Weights of a small transformer language model: vocabulary 5901.
Each number is 128 + 32 x the weight over its row's rms, rounded and kept within 0 to 255. Layers, rows and columns count from 0. The size above them is the row's rms in percent of the matrix's.

# layer 6 MLP up, 1280x160, rms 0.283, rows 1098-1179, columns 120-159
size [104  94 104  95  99 110  98  98 109  98 101 102 100 100  99 100 100 103 100 100  90 106 105 103  95  97 103  95  99  86  95  99 101  97  98  97  95  92 101 100 103  96 108  92  99 106 102 102 100 101 100  98 101 101 108  93 101  98  98  93 102 100 105 104  94  92  96 101 109 100  94  93  94  95 102  96  96  92 102  98 105 101]
[[132 148 154 131  93 161 118 170 134 106 134 182  95 145 129  92 123 125 130 145 136 155 142 123 117 119 146 130 151 164 168 149  52  86  87 133 169  41 119 169]
 [175  52 119 172  97  81 167 104 156 126  98 112 127 126 156 108 123  81 125 155 182 126 164 154 101 148 149 102  43  85 143 140 110 110 118 141 164 177 100 158]
 [ 88 124 125 122  90 114  86  86 130 140 152 181 110  86  72 103 103  92 112 121 133 116 151 118 193 146 107 121 134  94 165 120 110 111 124 157 210 121 126 164]
 [107 135 171 136 167 102 151 108 127 128 108  81 141 111  81 103  92 134 140 162 144 106 137 192 206 124 194  94 120 186 103 147 112 105 112 106 107 128  89 137]
 [ 91 147  95 112 113 169  92 137  79 125 186 134 150 188 138 114  96 120 132 194 189 117 108 160 111 140 117 105 137 126 109 102 114 186  85 215 185  96 120 168]
 [144 150  77 146 177 128 116  80  80 196 140 119 167 135  87 110  92 120 172 146 159  68 123 140 134 108 152 125 116 140 123 121 119  96  91 100  93 182 140 144]
 [131 148 170 122 155  59 103 129 110 129  76 163 162 154 150 122 101 134 106  77  99 115 157 152 139 143 158 133 126 151 139  87 117 102 176  72 109  98 146  85]
 [171 147 112 113 140 145 146 105 152 110 120 125  76  62 140 150 140  72 171 173 124 128 121  84 160  52 176 153 103 118 103 114 130 130 172 135 183 149 117 144]
 [114 114 174  83  80  84  72 185  85 124 138 113 104 119 125 111 120 145 121  92 107 180 122 120 163 186 142 131  93 124  80 106 129  96  94 155 105  39 152 132]
 [158 149 115 122  82 182 173 161  95 107 116 138 141 115 126  63 101 123 154 117 110 171 178 115 116 147 126  97  87 108 130 156 138 145 146  77 114 181 133  81]
 [123 149 103 166  82  82 185 133 124 161  95 125  96  70 114 112 124 115 132 124 129 117 128 120 197 124 136 116 166 188 116 155 126 116 107 115  98  88 113 145]
 [165 112  92 137 148 119 170 143 118 127 148 111 161 158  57 120 104 185 149  93 122 160 143 159 130 148 144 136 143 146 122 149 122 115  60 185 173 182 115 141]
 [ 49 131 145  79 105  97 161 166 154 141 102  79 166 108 130 178 110 113  96 133  95 107 153 124 157 124 155 110 191 162 151 148 119 160 154 104 119 145 109 180]
 [128 124  88 122 136 110 172 122 100  96 177  90 133  86 202 120 149  65  68 102 119 121 115 140 106  47 106 170 102 124 117 171 120 127  86  85  94 179 138 158]
 [205 113 149 167  99  16  86  99 130 168 137 117 136 118 154 110 151 116 122 115 136 122 121 161 134 133  98 170 111 127 111 129 161  80  99 130 145 165 143 139]
 [136 104 155 155 144 104 101 193 133 164 109 152 120 101 109 147 138  98 146  76  89 193 161 177 112 106 146 113 119 154  79 134 146 149 115 127  61  65 159  69]
 [ 82 108 116 104  80 156 137 166 124 126 153 180 104 134  63 113 139 107 152 172  90 132 128 136 112 113 133 130 174  95  10  96 118 115 147 121 164 120  78 149]
 [118 143 113 160 146  65  99 130 116 105 119 146 180 102 101  64 118 171 123 134 120 160  67 177 130  59 137 130 105  67  81 152 152 152  61 116 137  66 134  72]
 [ 81 160 155  64 112 101 122 113 150 161 155 145 121 115  76 143 159 108 128  92 161  97 126 107 115 138 126 139 168 167  66 129 149  69 144 136  96 135 140 154]
 [105  92 151  92 136 146 137 163 115 151 128 102 159 123 116 181 129 191 138  81 141 101  94  85  98 113 169 114  73 152 140 118 195 143 144  68 143 145  97  89]
 [120 156 163  99 115 146 123 132  82 134  59 143 171 231  95 139 202 129 113  76 127  44  77 154 118 101 196 145 133 129 111 138 151 113 119 108 160 161 182 111]
 [107 117 118 179 152 128 151 110 153 110 157 164  51 102 128 157 108 122  51 149 145 172  73 156  90  79 114 127 112 155 149 155 160 129 138 138  58 131 165 158]
 [142  97 167 144 144  93 142 140 137 125  93  98  87  93  99 154 138 144 144  97 166 134 168 103 127 116  70 116  80 136 158 130 100 128 138 146 137 131 169  30]
 [108 101 119 149 131 156 135  81  94 166  72 150 171 154 130 147 129 147  52  93  80 112 195 170 109 129 131 115 135 129 116 139 116  84 163 115 127 107 119  90]
 [109 170  84 155 162 149 103 167  98 169 161 167 177 144 133 131 128 118 135 103 138 107  29 153 163  93 117 120 161 109  60 110 130 121 174 110 169  69 160 152]
 [111  97 137 154 136 131 137 118 144 124 128 180 118 102 145 200 165  78 133  96  75  83 118 153 130 145 146 122 122 110  98 152 164  88 144 144 115 127 169 130]
 [177 114 140 122 107 127 106 139 133 159 156  97  53  65 151 150  74 110 174 121  95 143  99 117  90 122 152  62 123 178 104  96  89 158 155  54 157 118 129 118]
 [117 161 188 128 129 156 119 121 154 142 115 128 156 188 133 167 118 110 119 116  91 123 144 117 167 152 123 103 147 126  69 165  54 132 171 116 120 131 132 144]
 [169 132 179 112 131 118 106 105 167 127 180 180  87  54  92 159 104 153 165  88 128 114 126 107 122  53 121 103 127 127  78  78 130  96  71 106 123 186  73 152]
 [179 166 158 131  85  84 153 126 109 136  70 140 140 177 120 177 158 171 146  86  53 153  94 136 157 108 121 104 148  90  78  82  89  87 140  98 106 143 131 123]
 [ 51 163 157 150  84 154 148 151 138 103 146 159 107 119 105  82 107 161 134 139 137 101 148  91 117 130 153 165 141 175 139 152 130  84  71  59  49 162 128 150]
 [128 164 162 153 120  90 119 132 112 132 121 105 137 179 106 152 186 138  93 118  95 143 151 123 185 180 120 111 125 103 121 102 120  75 137 121 133 129  98 102]
 [146 139 123  82 139  79 112 122 165 102 141 108 178 125 128 146 107  23 103 171 152 132 154 146 103 106 156  98  90 150  79  74 110  99  61 158  88 143 123  96]
 [119 145 110 113 104 136 118  98 145 201 160 111 101 149 181  98  67 172  53 112 160  98  22 142 156 176 129 175 152 137  78  84 127 118  78 122 168 129 134 141]
 [157 155 126 212 163 109 148 135 167 138 105 100 109  78 143  86 141 104 137 115 158 123 119 181 166 103  90 133 117 141  82 143  97 201 161  89 108  88 119 144]
 [ 98 165 104 148 119  76 111 135 111 163 206 135 200 115  94 112 109 142 172 123 132 116 127 126 134 169 134 150 162 140  94 143 139  78 115 175 130 133 137 172]
 [133 123 130 125 133 150 131  98  57 164 121  94 130  87 188  91  79 158 149  90 114 106 139 117 130 147 136 142 120 128  92 140 136 134 102 190 109  64 109  92]
 [156 107 114 144 170 189 109 114 208  86 123 102 124 144 103 179 130 122  81 104  74 130  55 114 101  72 121 159 124  96 134 151 172 147 165 144 130 162 117 163]
 [ 73 138 177 135  95  98 145 101 130 175  86 105 152  92  88 147 133 195 207  72 105 114 137 124  80 124 152 144  97 123 109 114 117 112 119  98 117 135 138 178]
 [107 136 131 207  98 123 121 102  99 138 126  56  97 104 106 203 159 159  99 170 116 110 125 183 167 116 165 103 118  97  87 196 170  87 103 102 111  76 127 133]
 [148  97 166 111 135 177 161 161 131 143  91 142  95  59 132 102 141  88 155 116 172 119 140 143 141 159 107 141 156  90  92 104 150 136 144 132 219 145 101  85]
 [ 66  80 143 103 138 124 160 131 126 161  73  72 122  57 134 121 113  84 123 126 117 107 120 115 195 147 121 186 144 141 143  80 129 167 166 122 131 140 146 163]
 [135 166 165  99 157 131 168 135  71  95 127 137 159 123 166 142 118 100 123 133 144 136  16 100 152 135 126  82 183 173 162 182 115 143 106 144  90 138 115 115]
 [169 147 140 156 113 160 149 161 124 188 165 182 113 174 116 122 104  78 123 133  65 128 136 138 131  97 140 121  87  97 101 137 118  65 115 109 125 198  91 108]
 [159  94  96 116 131 143 237 117 122  97 136 135 104 115 168 214 119 150  78 137 133 155 128 121 109 122 101 108 112 113 132 185  83  68 117  90 172 115 111 101]
 [207 156 178 132  93 125 114 130 116 108 133 110 136 105 103 130 162  88 100 153 133 108 120 116 155 157 126  76 124  80 113 165 107  91 138 177 130 117 133 109]
 [116  99  75 113 144 146 131 201  75 148  80 148  88 132 171 107 111 110 161 144 145 112 173  92 140 129 105 130 162 133 106 137 172  96 138  88 163 237 101 145]
 [159  92 153 103 134 149 205 171 114  93 139 162  96 173 142 165 111 215 100 127  86 134 114 138  71  86  82 120 125 138  88 187 142 148 130 115 128 116 144 156]
 [140  92 159 102  19 102  72 139 153 107 175  85 140 106 117 152 111 124 127 134 177 188 174 132 107 104 190 129  85  94 128  79 108 141 169 167 122 133 112 112]
 [ 86 147 156 117 115 100 150 113 116  84 140 145 114 176 110 143 142 120 107 128  67 141 147 149 175 172 141 178 111 126  97 125  73 126 110 114 148 124  90 159]
 [125 145 127 118 148 125 124 118 141 145 138  76  93  86 157 133 120 151 122 113  98 152 120 110 107  84 145 113 109 124 118  95 152 107  78 109 177 175  98 158]
 [113 157 171 141 120 145 168 208  30 160 162 188  91  57  63 155 187  61 166 129 120 103 136 146 196 169 180 122 158 126 126 144 109  89 132  99 169 127 106  96]
 [104 120 151 112 132  89  72 144 144  51 130 176 115 142  68 149 110 172 135 140  96 134 128 151  99 146 161 115 108 143 131  49  96 121 178 104  90 152 120 107]
 [158 133 129 134 114 124 151 121  95 138  91 137 129  97 149  88 119 121 170 143 174 149 117 129  82  90 123  67 149  96 145 146 128 127  61 140 156 178  99 137]
 [ 90 101 148  45 198 151  85 136 166 126 121  98 127 116 126 128 132 120 132 136 122 164 118 143 116 106 141  96 116 109 103 109 151 105  99 119  67 106 172 140]
 [151 118 179 136 119  97 174 176 146 154 169 141  85 134 154 160  96 148  65 133 139  85 130 159 145 166 165 153  99 122 103 116  72 121  70 172 181 167 105 125]
 [ 84  91 111  84 107 139 117 153  82 138 129  96 119 126 112 148  96 104 162 177 111 107 119 114 166 101 184  64 109 154  61 156 117 167 124 160 118 113 155 104]
 [135 153 139 128  71 114  90 120 111 122 127  91 123 138 129 183 171 134 154 149 192 124 199 154 135 134  93 114 179 103 111  67  94  86 163 110  85 114  99 171]
 [142  82 130 109  74 161 122  86  91 109 119 153 135 148 155 147 184 174 119 126  87 137 100 146 119 144 204  95 174 134 129 134 179  89  89 159 182  61 183 134]
 [155 189  73 184 133 132 127 180 103 128  60 138 140 159  87  85 135 206 100 149 138 134 223  91 148 157 131 114 166 175 126 149 106 132 124 120 118  58 123 122]
 [184 121 116 142 156 187  71 107 129  91 112 118 146 127 109 129 117 148 161  86 195 117 101  97  81  49 119  90 179 112 125 130 142 103 152 153 120 188 132  82]
 [ 85  86 133 146 152 153 140 138 133 142 148 125  90 112 138  61 138  76 160  60 140 126 188  88 109 147  77 109 136 128 118 165 132  99 108 111 122 170 154  99]
 [ 77 135 122 102 128 115 196 137  65  92 146 128 116 166 135 132 149 124  88 117 143  74 153 141 144 152 123 161 196 150 123  92 106 128 171  94  65  55 122 137]
 [132 198 158 110  47 128 140  98 124 133 104 102 118  57 118 195 143 151 119  98 102 110 138 122 146 112 125 124  95 136 187 194 121 157 138  58 172  98 114 186]
 [162 133  77  92  55  98 201 143 121 162 178 159 188 189 111  73  96 106  83 101 119  85 110 170 153 107 163 104  99  99 134 140 150 145 126 103 113 121 171  99]
 [142 148 137 124 206 179 127 138 146 128 183 125 155 101 115  97 141  99 139 227 110 150 211  69 101 142  96  79  89  69 137  91 110 182 155  93 115 115 109 166]
 [179 130 104 143  53 142 151 111 127  88  80 128 108 180 125 113 171  90 116 105 117 165 160 166  86  49 145 192 126  90 132 135 137 135 106 107 139 183 115 112]
 [216 158 115 140 125 185 130 128 134 125  83 148 136 129 128 152  83 145  54  88 109  90 116 130 143 129 114 157 121 102 150 110  94 175 112 104 113 171 109 158]
 [122  94  96 131 130 155 121 196  83 115 142 136 131 129 164 150 125 102 170 171 115 116 134 117  91 145 131 142 133 139 100 163 148 135 105 171 140 121 110 185]
 [139 119  92 143 126 154 126  92 143 221 105 147  80 163 180 109  97 132 148 124 122 127 106  88 104 124  84  99 118 162 131 117 149 151  54 132 123 151  97 175]
 [158 132 112 100 163  65 117  30 150 132 135 151 139 142 123 103 141 154 164  99 124 113 107 150 134 166 127 108 157 102  85 111 141 207 135  93 139 127 129 177]
 [122 123 165 138 147  51  83 122 152 122 128 102 144 108 131  83 135 188 101 110 173 154 159  99 149 160 104  74 111 129 135 160  73 126 172 108 123 166 141 112]
 [150 153 118 144  86 199 142  89  89  85 146 201 163 136 182 135 162  95 138 151 115  84 112 199 122 113 104 166 195 165 122 174  66 197 139  86 108 115 150 150]
 [119 140 164 131 190 142 130 122 138 142 136 144 115 163 191 162  66 165  97 133 127 128 140 127  83 131  93 126 176 126 160  94 154 104  98 140 125 128 171 155]
 [131 138 133 165  93 210 125 118 146 161 140 126 155 131  36 105 120 141 145  95 134 120 147 108 127 125  99 185 144 141 125  74 103 110  92  99 132 157 104  89]
 [105 117 119 154 144 135  61 103  62  90 184 123 113 154 195 131 123 125 173  96 166 165 119 159 124 120 181  52  90 169 103 100 102 139 155 137 109 117 129  90]
 [147 153 165 134  77  75 158 109  89 118 129 120  97 146  99 126 180 172 131 191  89 104 121 128 106  10 104 117 127 132  84 141 116 121 160 113 130 122 130 136]
 [154 115 134  67 184 141 160  99 117  80 135  99 132 112 115 155  87 156  96 121 150 123 117 153 161 152 124 157  99  89  55  77 152  69 212 159 181 114  88 106]
 [115 166 137 135 192 116  83  84 117 166  88 146 140 175 132 137  81 145 118  98 130  90 126 175 189 118 158  90 147 139 106 125 157 173 121 118  52 135 154 112]
 [152 235 121 129  82 129 109 189 127 134 173 150 119 113 129 112  98 105 138 116 133 114 163 147 162 127 124 100 105 123  76 130  81 117 103 139 149  50 182  59]
 [110 166 147 122 172  81 115 120 182 127 141 121 177 103 116 149 183 122 131 161  94 106 110 137 129 143 163 125 102 107 132 187 104 116 165 132 119 149  91 129]
 [127 133 160 127 155 104 142  99 129 158 182 140 156 148 103 105  40 225 123 105 136 177 127 186 199 136 106 159  93 120 136 141 154 103 147 177 134  86 133 160]]
# layer 6 MLP down (transposed), 1280x160, rms 0.102, rows 1098-1178, columns 120-159
size [105  89 100  93 104 118 102 100 121  86  98 101 101  98  92 103 105 107 103 106  89 104 100 104 107 101 107  98 103  87  91 100 101 113  91 103  84  96  99 106 102  98 105  86 103  98 106  95  95  96  98  95 105 106 112  89 112 103  94 102 105 109  98 102  89  83 103 100 105  97  86  90  86  92  96  85 115  91  92 100  97]
[[189 124 204  89 130  58 110 150 115 134 206  84 143 145 129 149  85 120 123 110 149 181 123 139 102 117  97 150 108  70 126 118 167 119 115 110 105 129 122 100]
 [182 177 148 149  86 168 131 128 168 159 133  91 103 201  99 117  81  95 108 124 142 154 126  95 115 116 147 174 189 141 133 123 105  80 134 103 188 110 132 113]
 [207 188 116 125 171  69 151 153 128 104 166 181 126 108 149  90 124 101 114 133 117 138 110 114 155 136 148 179 135 112 126 144  93 125 111 201 156 102 142 122]
 [119 130  75 153 111 163 127 108 120  97  40 140 164 145 121 139 137 100  93 135 117 108 125 140 106 140 163 139 112  55 112  83 152 147 113  93 130 160 118 108]
 [121 163 157 113 136 110  81 127 131 190  92 157 147 163 157 118 128 103  91 165 106 138  86 140 101 163 118 112  85 142 151 153  59 153 127 151 134 117 115  74]
 [101 207 101 130 199 165 136 131 115 107 147 172 166 170 152 143 127  92 135 180 107 121 102 156 130 157 159 122  93  71 148  85 109 183 132 130 113 192 141 182]
 [142 136 185 134 152 149 148 145 134 126 121 113 133  69 129 178 165  63  95 102 141 138 179 100 150 107 169 153 143 160 169 100 181 130  64 115 137  56 115  67]
 [107 140  94 121 135  65 149 209 146 143  78 148  74 146 172 160  97 143 174 103 134 104 128 147 145 141 125  85 101 101 119 118 101 209 109 120  99 114 176 164]
 [ 89  91 114 119 196  83  80 169  16 103 138 161 126 152  93 153 179 138 137 142  88 105 116 115 144 157 121 153 139 138 167 169 130 149 141 166  59 102 124 169]
 [ 71 115 131 130 152 119 112 129  75  99 139 120 110 148 145 145 128 123 141 107 107 143  98  98 124 158 169 153 138 109 131 144  96 147 125 139 152 102 160 157]
 [124 132 145  39 147 138  82 161 104 154 150 126 137 177 142 167 152 131 152 111 127  81 157 131  91 158 148 149 141 159 120 138 144 107 120 174  57 133 121 116]
 [119  84 103  86  58 134 123 124 156 164 126 131 106 207 144 152 113 133 145 120 105 101 131 160  48 119 113 137 138 190  74 135 140  68 154  86 142 141 125  63]
 [161 155 171 223 119 136 152 151 165 107 113 138 129 117 133 104 131 136 116 168 129 163 121 123 131 150  88 122  95 116 140  69 120 188  89 131 111 161 169 132]
 [156 125 158  53 108 136  94 101 114 161 164 133 137 127 165 140 139 132 126  77 122 138  77  91 145 159 175  87 109 158 129  94  99 131 129 129  96 129 116 133]
 [159  70 116 123 135 161 202 124  80 194 136  91 125 128 203 104 130 135 137 140 132 184 185 150 138 142 115 113 157 173 100 168 106 139  93  40 117  99 109 126]
 [135 162 124 111 176 160 115  70 112  94 151 155 142 124  68  70 140 131 100 115 156 123  87 185 123  88 145  76 129 186  98 120 129  87  77 108  51 107 179 100]
 [ 84  67 151 149 125 157 127 135 152 138  92 170 163  79 131 142  77 139 150 137  71 129 152 110 194 163  74 124 133  88  94 137 120 102 110 159 143  78 107 171]
 [129  93 119 125  93 129 130 142 119  56 170 148 139 157 129 115 115 156 130  72  81 116 145 148 159 205 147 116 171 148  89 151 102 122 128 162 122  99 118 140]
 [164 117 120 165 142 112 145 136 178 135 177 176 109 123 109 152 120 166 177 152 138  95 150 141 129 130 155 108 145 113 146 140 137 155  97  66  85  93 143  94]
 [176 163  97 149 161 134  92 177 152 143 123 127 125  79 214  86  79  78 107 142 127  93 156  97 151 114 123 194 166 158 137 157 129 149 130 120  92 110  78 113]
 [174  89  87 167 106 164 164 107  58 132  96 141 154 134 114 136  81 103  41 183 116 163 104 132 147 185 119 108 128 145 102 228 133 129  93 145 193  25 136 147]
 [ 71 141 144  79 130 159 130 115 187 133 163 196 110 122 129 155 138 130 133 135  83  18  82 144  83 136 111 111 133 128  91 140 125 125  76 133 145 112 134  96]
 [ 56  14 138  89  99 116  85 161 182 162 108 118 148 143 117 115 150 149 158 146  98 134 158 143 207 117 170 141  80 143 144 115 150  55 180 122 168 123 142 101]
 [144 111 155 173 147 126  79 130 141 149 135 168  81 105 117  97  67 131 131 152 141 149  90 165 180 170 129 143 108 126 139 105 110 123  71 134  85 106  48  77]
 [ 61 119 108 125 139 109  57  60 184  77 178 219 146 130 129 135 133 157 172  95 204 141 122 116 125 131 136 122 127 135  97 163 106 173 163 165 126 168 109 121]
 [103 127 143  71 135 102 110 170  78 126 162 159 105 188 114 176 108 142 109 139 144 145 105 120 100 129 132 148 134 174 187 146 115 124 158 115 160  67 137 147]
 [124 165 136 104 166  73 171  73  82 127 178 159  87 177  99 120 178 114 130 124 122 150 170  88  61 104 110 112  65  49 155 106  87 100 107 122 131  96 197 119]
 [ 86 133 115  98 132 106 119 140 141 132 123 163  82 232 173 102 135 132 101 181 130 161 122  94  79 121 166 114 166 134 119 222 166 173  94 152  73 173 162 126]
 [117 181  97  52 168 139 163 144 114  87  33 101 159 136 149 121 143 167  65 120 129 118  76 139 114 115 147 145 168 117 126  78 178 129 106 165  88 152 137 147]
 [131  79 118 157 208 123 161  59 109 143 174  76  79 109 135 114 161 112 151 150 148  92 128 149 168 160 101 148 121 102 164 138 133 150 158 111 125 111 104 118]
 [123 110 123 109 111 113 123 149  65 151  64 123 114 145 126 149 141 119 136 134 137 114 106 147 144 141 163 118 127 165 126 135 169 101 179 130 135  92 141 122]
 [ 65  86 107 123  89  94 123 164 142 103 152 137 145  58 156 138 116 114  84 155 170 103 167 109 121 175  65  98 179  98 157 139 111 170 155 140 166 157 153 199]
 [124  67 145 139 169 119 106 178 152 123 118 114  71 168  91 119 173 129  88 103  61 106 127 142 101 173  82 123 112 148 113 164  90 109 131 167 145 132 151 112]
 [185 123  69 119 166  90 135 151 135 201 110 167 139 132 141  84 125 122 139 150 106 129 201  92 153  93 166 173 127 103 134  74  59 116 103 144 144  83 119 160]
 [128 112 103 167 116 136 154 121  83 145 165 147 152 130 213 122 110 154 110 105  96 146  73 117 134  99 121 175 139 126 161 134  95  57  82 157 148 143  90 129]
 [121 131 182 122 154 108  78  79 114 123 115 167 116 143 205 146 124 132 129 104  84  94 145  86 146 156  95 100 152  70 117 105 108 128 141 158 109  67 175 153]
 [141  95 117 181 127 156 139 137 151  46 137 156  93 146  86 134 158 110 175  68 129 148 184 114 158 158 133 115 110 100 134 119 131 124 135  98 143 111 136 127]
 [154 148 156 106 125  92 163 115 134 158 127 128 131 141 128 156  92  98  87 130  51 205  62  63 122   0 153 123 133 170 148 100  96 121 144 142 131  93 135 144]
 [158 108 148 167 133 142 135 158 133 195  89 107  98 121 172 121 147 111 106  90 107 157 119 175  61 122 118 159 160 109 119 171 109 111 117 150 150 129 122  55]
 [ 97 148 107 108 114 115 113 135 145  79 102 184 171 108 116 157 126 130 147  46 142  69 168 118 124 154 137 238 142 139 142  91 113 112 121 134 113 130 147 152]
 [197  89 136 158 153 137 142 125 150 135  89 113 114 131 131 130 139 148 125 128 100 169  97 187 175 138 180 118 165 101 127  83 142 156 114 187 191  80  77 176]
 [114 129 152 140 127 114 128 132 104 121 174 147 138  96 101 129 131 102 160 132 151 186 124 134 134  95 191 148 165 127 125 192  33 100  29 119 160 106 188  96]
 [117  58 100  39 102 125 132 113  29 105 106 161  91 155 140 158 178 129 134  95 121 161  87 102 127 104 173 120 124 150 147  74  90 135 121 125 110 128 100 114]
 [122 136 189 120  48  97 141 113 154  66 152  88 121 112 156 121 179 182 144 106 148  80 148 159 103 156 154 126 147 130 144 141 101  61 132 150 132  97 150 108]
 [144  84 139  64  95 162 167  95 176 155 123 105  83 106  74 104  70 106 119  70 118  89 148 109 152 111 121 116 150 165 116 215 135  50 100 138 108  96 143 106]
 [111 127 163 167 113 218 154 121  95 146 151  90 116 133 124 155 134 149 104 174 141 141 207 110 131 176  97 185  89 143 123 178 146 127  60 164 130 161 156 109]
 [ 88 118 160 137  94 111 196  62 193 104 152 119 143 138 141 144 108 123 120 115  65 120 112 158 124 133 167 109 139 128 164 110 142 130 208  76 165  88  92 118]
 [ 91 148 114 114 121  92 138 124 115 153 149 175 207 138 169 156 165 155 108 118 147  58 166 150 136 133 100 111 114 117  59 109  82 146 167 146 123 117  77  79]
 [125 101 173  73 105 130 121 144 131  92 112 102 137 102 168 138 122 138 110 129  90 150 173 104 173 169 112 188 187 135 139 139 158 128 108 131 182  94 125 163]
 [120 108  61  79 139 180 158 138 177 158 131 117 135  94 137 124 145 157 127 149 188 108  92 117  89  64 135 139 134 172 127 116 159  78  92 152 109 108 140 101]
 [140 128 139 147 141  70 110 108 226  96  96 154 199 100 123 171 119 122 122 100 142 101  99 109 166 130 136 115 143 137 105 131 134 124 140 110 148 155 148 124]
 [ 76 136 142  95  85 158 130 148 178 108 122 119 138 158 150 107 160 112 131 149  88 121 111  88 127  74  92  90 198 130 159 109 103 167 160 146 128 100  41 119]
 [115  94  87  82 110 158 144 177  59 107  95 159 109  80 140 138 164 117 128 153 168  85 156 161  92 115 116 125 163  97 137 181 120 150 130 168  96 155  93 153]
 [ 24 108 135 158  86 159 143  90 147 128 112 123 109 172 177 120 171 161  50 137 177 122 135 128 163 119  96 112  86 158  81 114 120 120 140  90 119 109 128 136]
 [125 120  91  48 162  96  94 150  92 143 125 131 120 179 125 102  96  53 104 139 130 116 127 166 158 110 155 142 192  97 131 137 125  97 113 127 119  64 116 139]
 [135 153 141 115 154 196 120 128 135  83 124 104 170 108  84  98 116  55  90  84  96 188 111  80 157  88 143 136 161  84 161 168 153  83 147 114  72 176  94 174]
 [174 130  94 106 163 100 114 165 134 132 129 154 151 166  86 107  74  94 126 189 111 192 126 105 154 167  64 119 164 126 157 140  74  60 195 170 155 147 150  91]
 [ 82 145  55 144 104  87 141  90 115 115 114  95 108 112 173 150 152 141 122  90 135 137 100 199 136 190 124 132 165 147 145 135 103  96 109 214 113  98 114 129]
 [ 76 125 196 125 126 112  97 107 118 202 177 121 130 115  39  90  95 147 115 113 123 171  74  82 155 119 103 139 137 140 108 145 157 179 154 148 176 146 141 141]
 [118  89 115  48 121 134 166  69 131 102 131 152 113 163 124 167 143 132 160 106 100 102 115 169 120 125  93 157  93 175 195 135 136 160 163 100 110 223 140 118]
 [131 158 152 142 147 102 142 161  65  96 170 124  73 114  75  78  89 114 142 180  94 186 127 147 126 127 116 162 162 154 179  92 125 124 110 105 140 112 129 175]
 [119 116 156 199 183  69 165 149 138 119  90 173  42 119 147 103  76 105 204  99  29 136 120 107 153 136 183 119 122  73 163 119  67 128 161 135 169 146 128 119]
 [114 126 156 123 151 106 152 165 127 182 132 132 158 124 126 148 128 100  62 158 140 116  81 100 113 121 162 115 164  81 105  83 168 137 142  87  88 112 167  82]
 [168  88 117 167 198 109 102 173 125 109 114 163 157 145 119 127 111 127 156 147 117  96 109  65 162  72  96 103 113  83 112 126 148 134 137 150 142 169 135 147]
 [174 155 116 174 105 168 141  84 131 129 139 169 130 120 133 141 117 115 148 157 143 168 121 154  99 188 122 127  96 150 143  67 101  93 162 125 109 137 140 160]
 [148  85 134 143  85  49 107 170 134 122  89  77 148 145 122 123 147 154 125  73 130 122  99 183  96 119 171 135  78 139 149 180 116  98  86 197 125 141 146 155]
 [ 94  88 114 132 152 125 152 101 129 163 139 128 183  64 117  79 174 125 172 112 141 160 116 119 133  95 163  90 141 135 178 139 144 175 124 131 141 191  73 116]
 [103 126  97  94 105 149 114  98 113 151 130 140 131  91 113 121 157 128 100 107 159 107  94  94 149 132 159 128  73 166 127 195 121 149 126 127 141 114  66 103]
 [152 159 140  98 189 123 101 169 127 209 113  91 159 112 165 110 120 182 118 136 141 186 147  81 135  88  86 178  84  83 120 171 132 138 115  80 154 164 120  83]
 [125 157 138 141 126 155 161  95 108 118 107 105 144  76 102 114 123 126 123 167 126  48 146 116 159 154  91 119 152 159 133 107 144 180 130 149 142 170  94  72]
 [ 97 138  81 158  94 150  95 127 115 146 141 149 165 183 153 113 142  95 134 134 140 129  98  85 179 155 207 127 103 136 159 104 113 131 134 145 154  99 123  79]
 [140 152  61 110 125  96  73 126 109 129  92 104  93 142 160 176 214 124 110 177 171 166  83 170 149 115 117  93 147  88  79 114 150 173  95 116 119 125 141 123]
 [104  69 116 165 103 194 125 101 164 145 131 172  85  88  84 139 164 153 106 159  91 190 104 138 140 163 136 111 103 108 109 115 116 135 117 157 150 132 173 143]
 [117 161 125 179 135 126 103 110 160  90 156 121 108 131 112 164 105 142  96 107 116 104  91 182 218  89 145  95 166 158 112  91 120 169 166 113 112 118 110 156]
 [142 122 187 135  74 134 163 155 117 144  89 103  76 119  86 157 114  90  50  95 149 140 105 108  88  51 186 134 143 123 153  86  96  74 174 144 118 122 140 178]
 [106 152 118  79 165 186 183 109 133 151 127 145 110 116 181 173  82 133 112 159 125 181 141 127 197  93  47 138 120 159 167 172 129 155  47 167 109 113 101 137]
 [ 73  91  74  99 203  70  99 149 101 128 196  79  95 119 103 124 117  63 163 125 163 143 101 130  85  99 147 103 131 110  81 107 136 184 159  95 101 150  88  69]
 [152 134 105  92 161 101 144 178  93 163 154 129 128 167 151 145 112 150 111 119  76 157 121 153  98 111 146 112 101 145 135 118  90 100  89 185 185 116  93 127]
 [102  99  81 155  91 158 167 141  96 123 180 143  95 124 146 147 137  77 111 149 167 151 109  94 120 127  93 131 126 153 151 103 104  86 118 103 127 107 155 201]
 [ 97 102 142 107 105 158  90  98 102 119 151 137 164 122 193 172 145 123  75 124  85 103  85 176 133  80 117 186 169  83 174 113 167 135 129 122 151 139 149 105]
 [137 121  82  95  60  72 144 136 145 168 139 184 161 148  85 194 108 116 152 143  85  83  92  42 181 125 180  93 128 169 137 144 134 148 151 110  96 168 163 171]]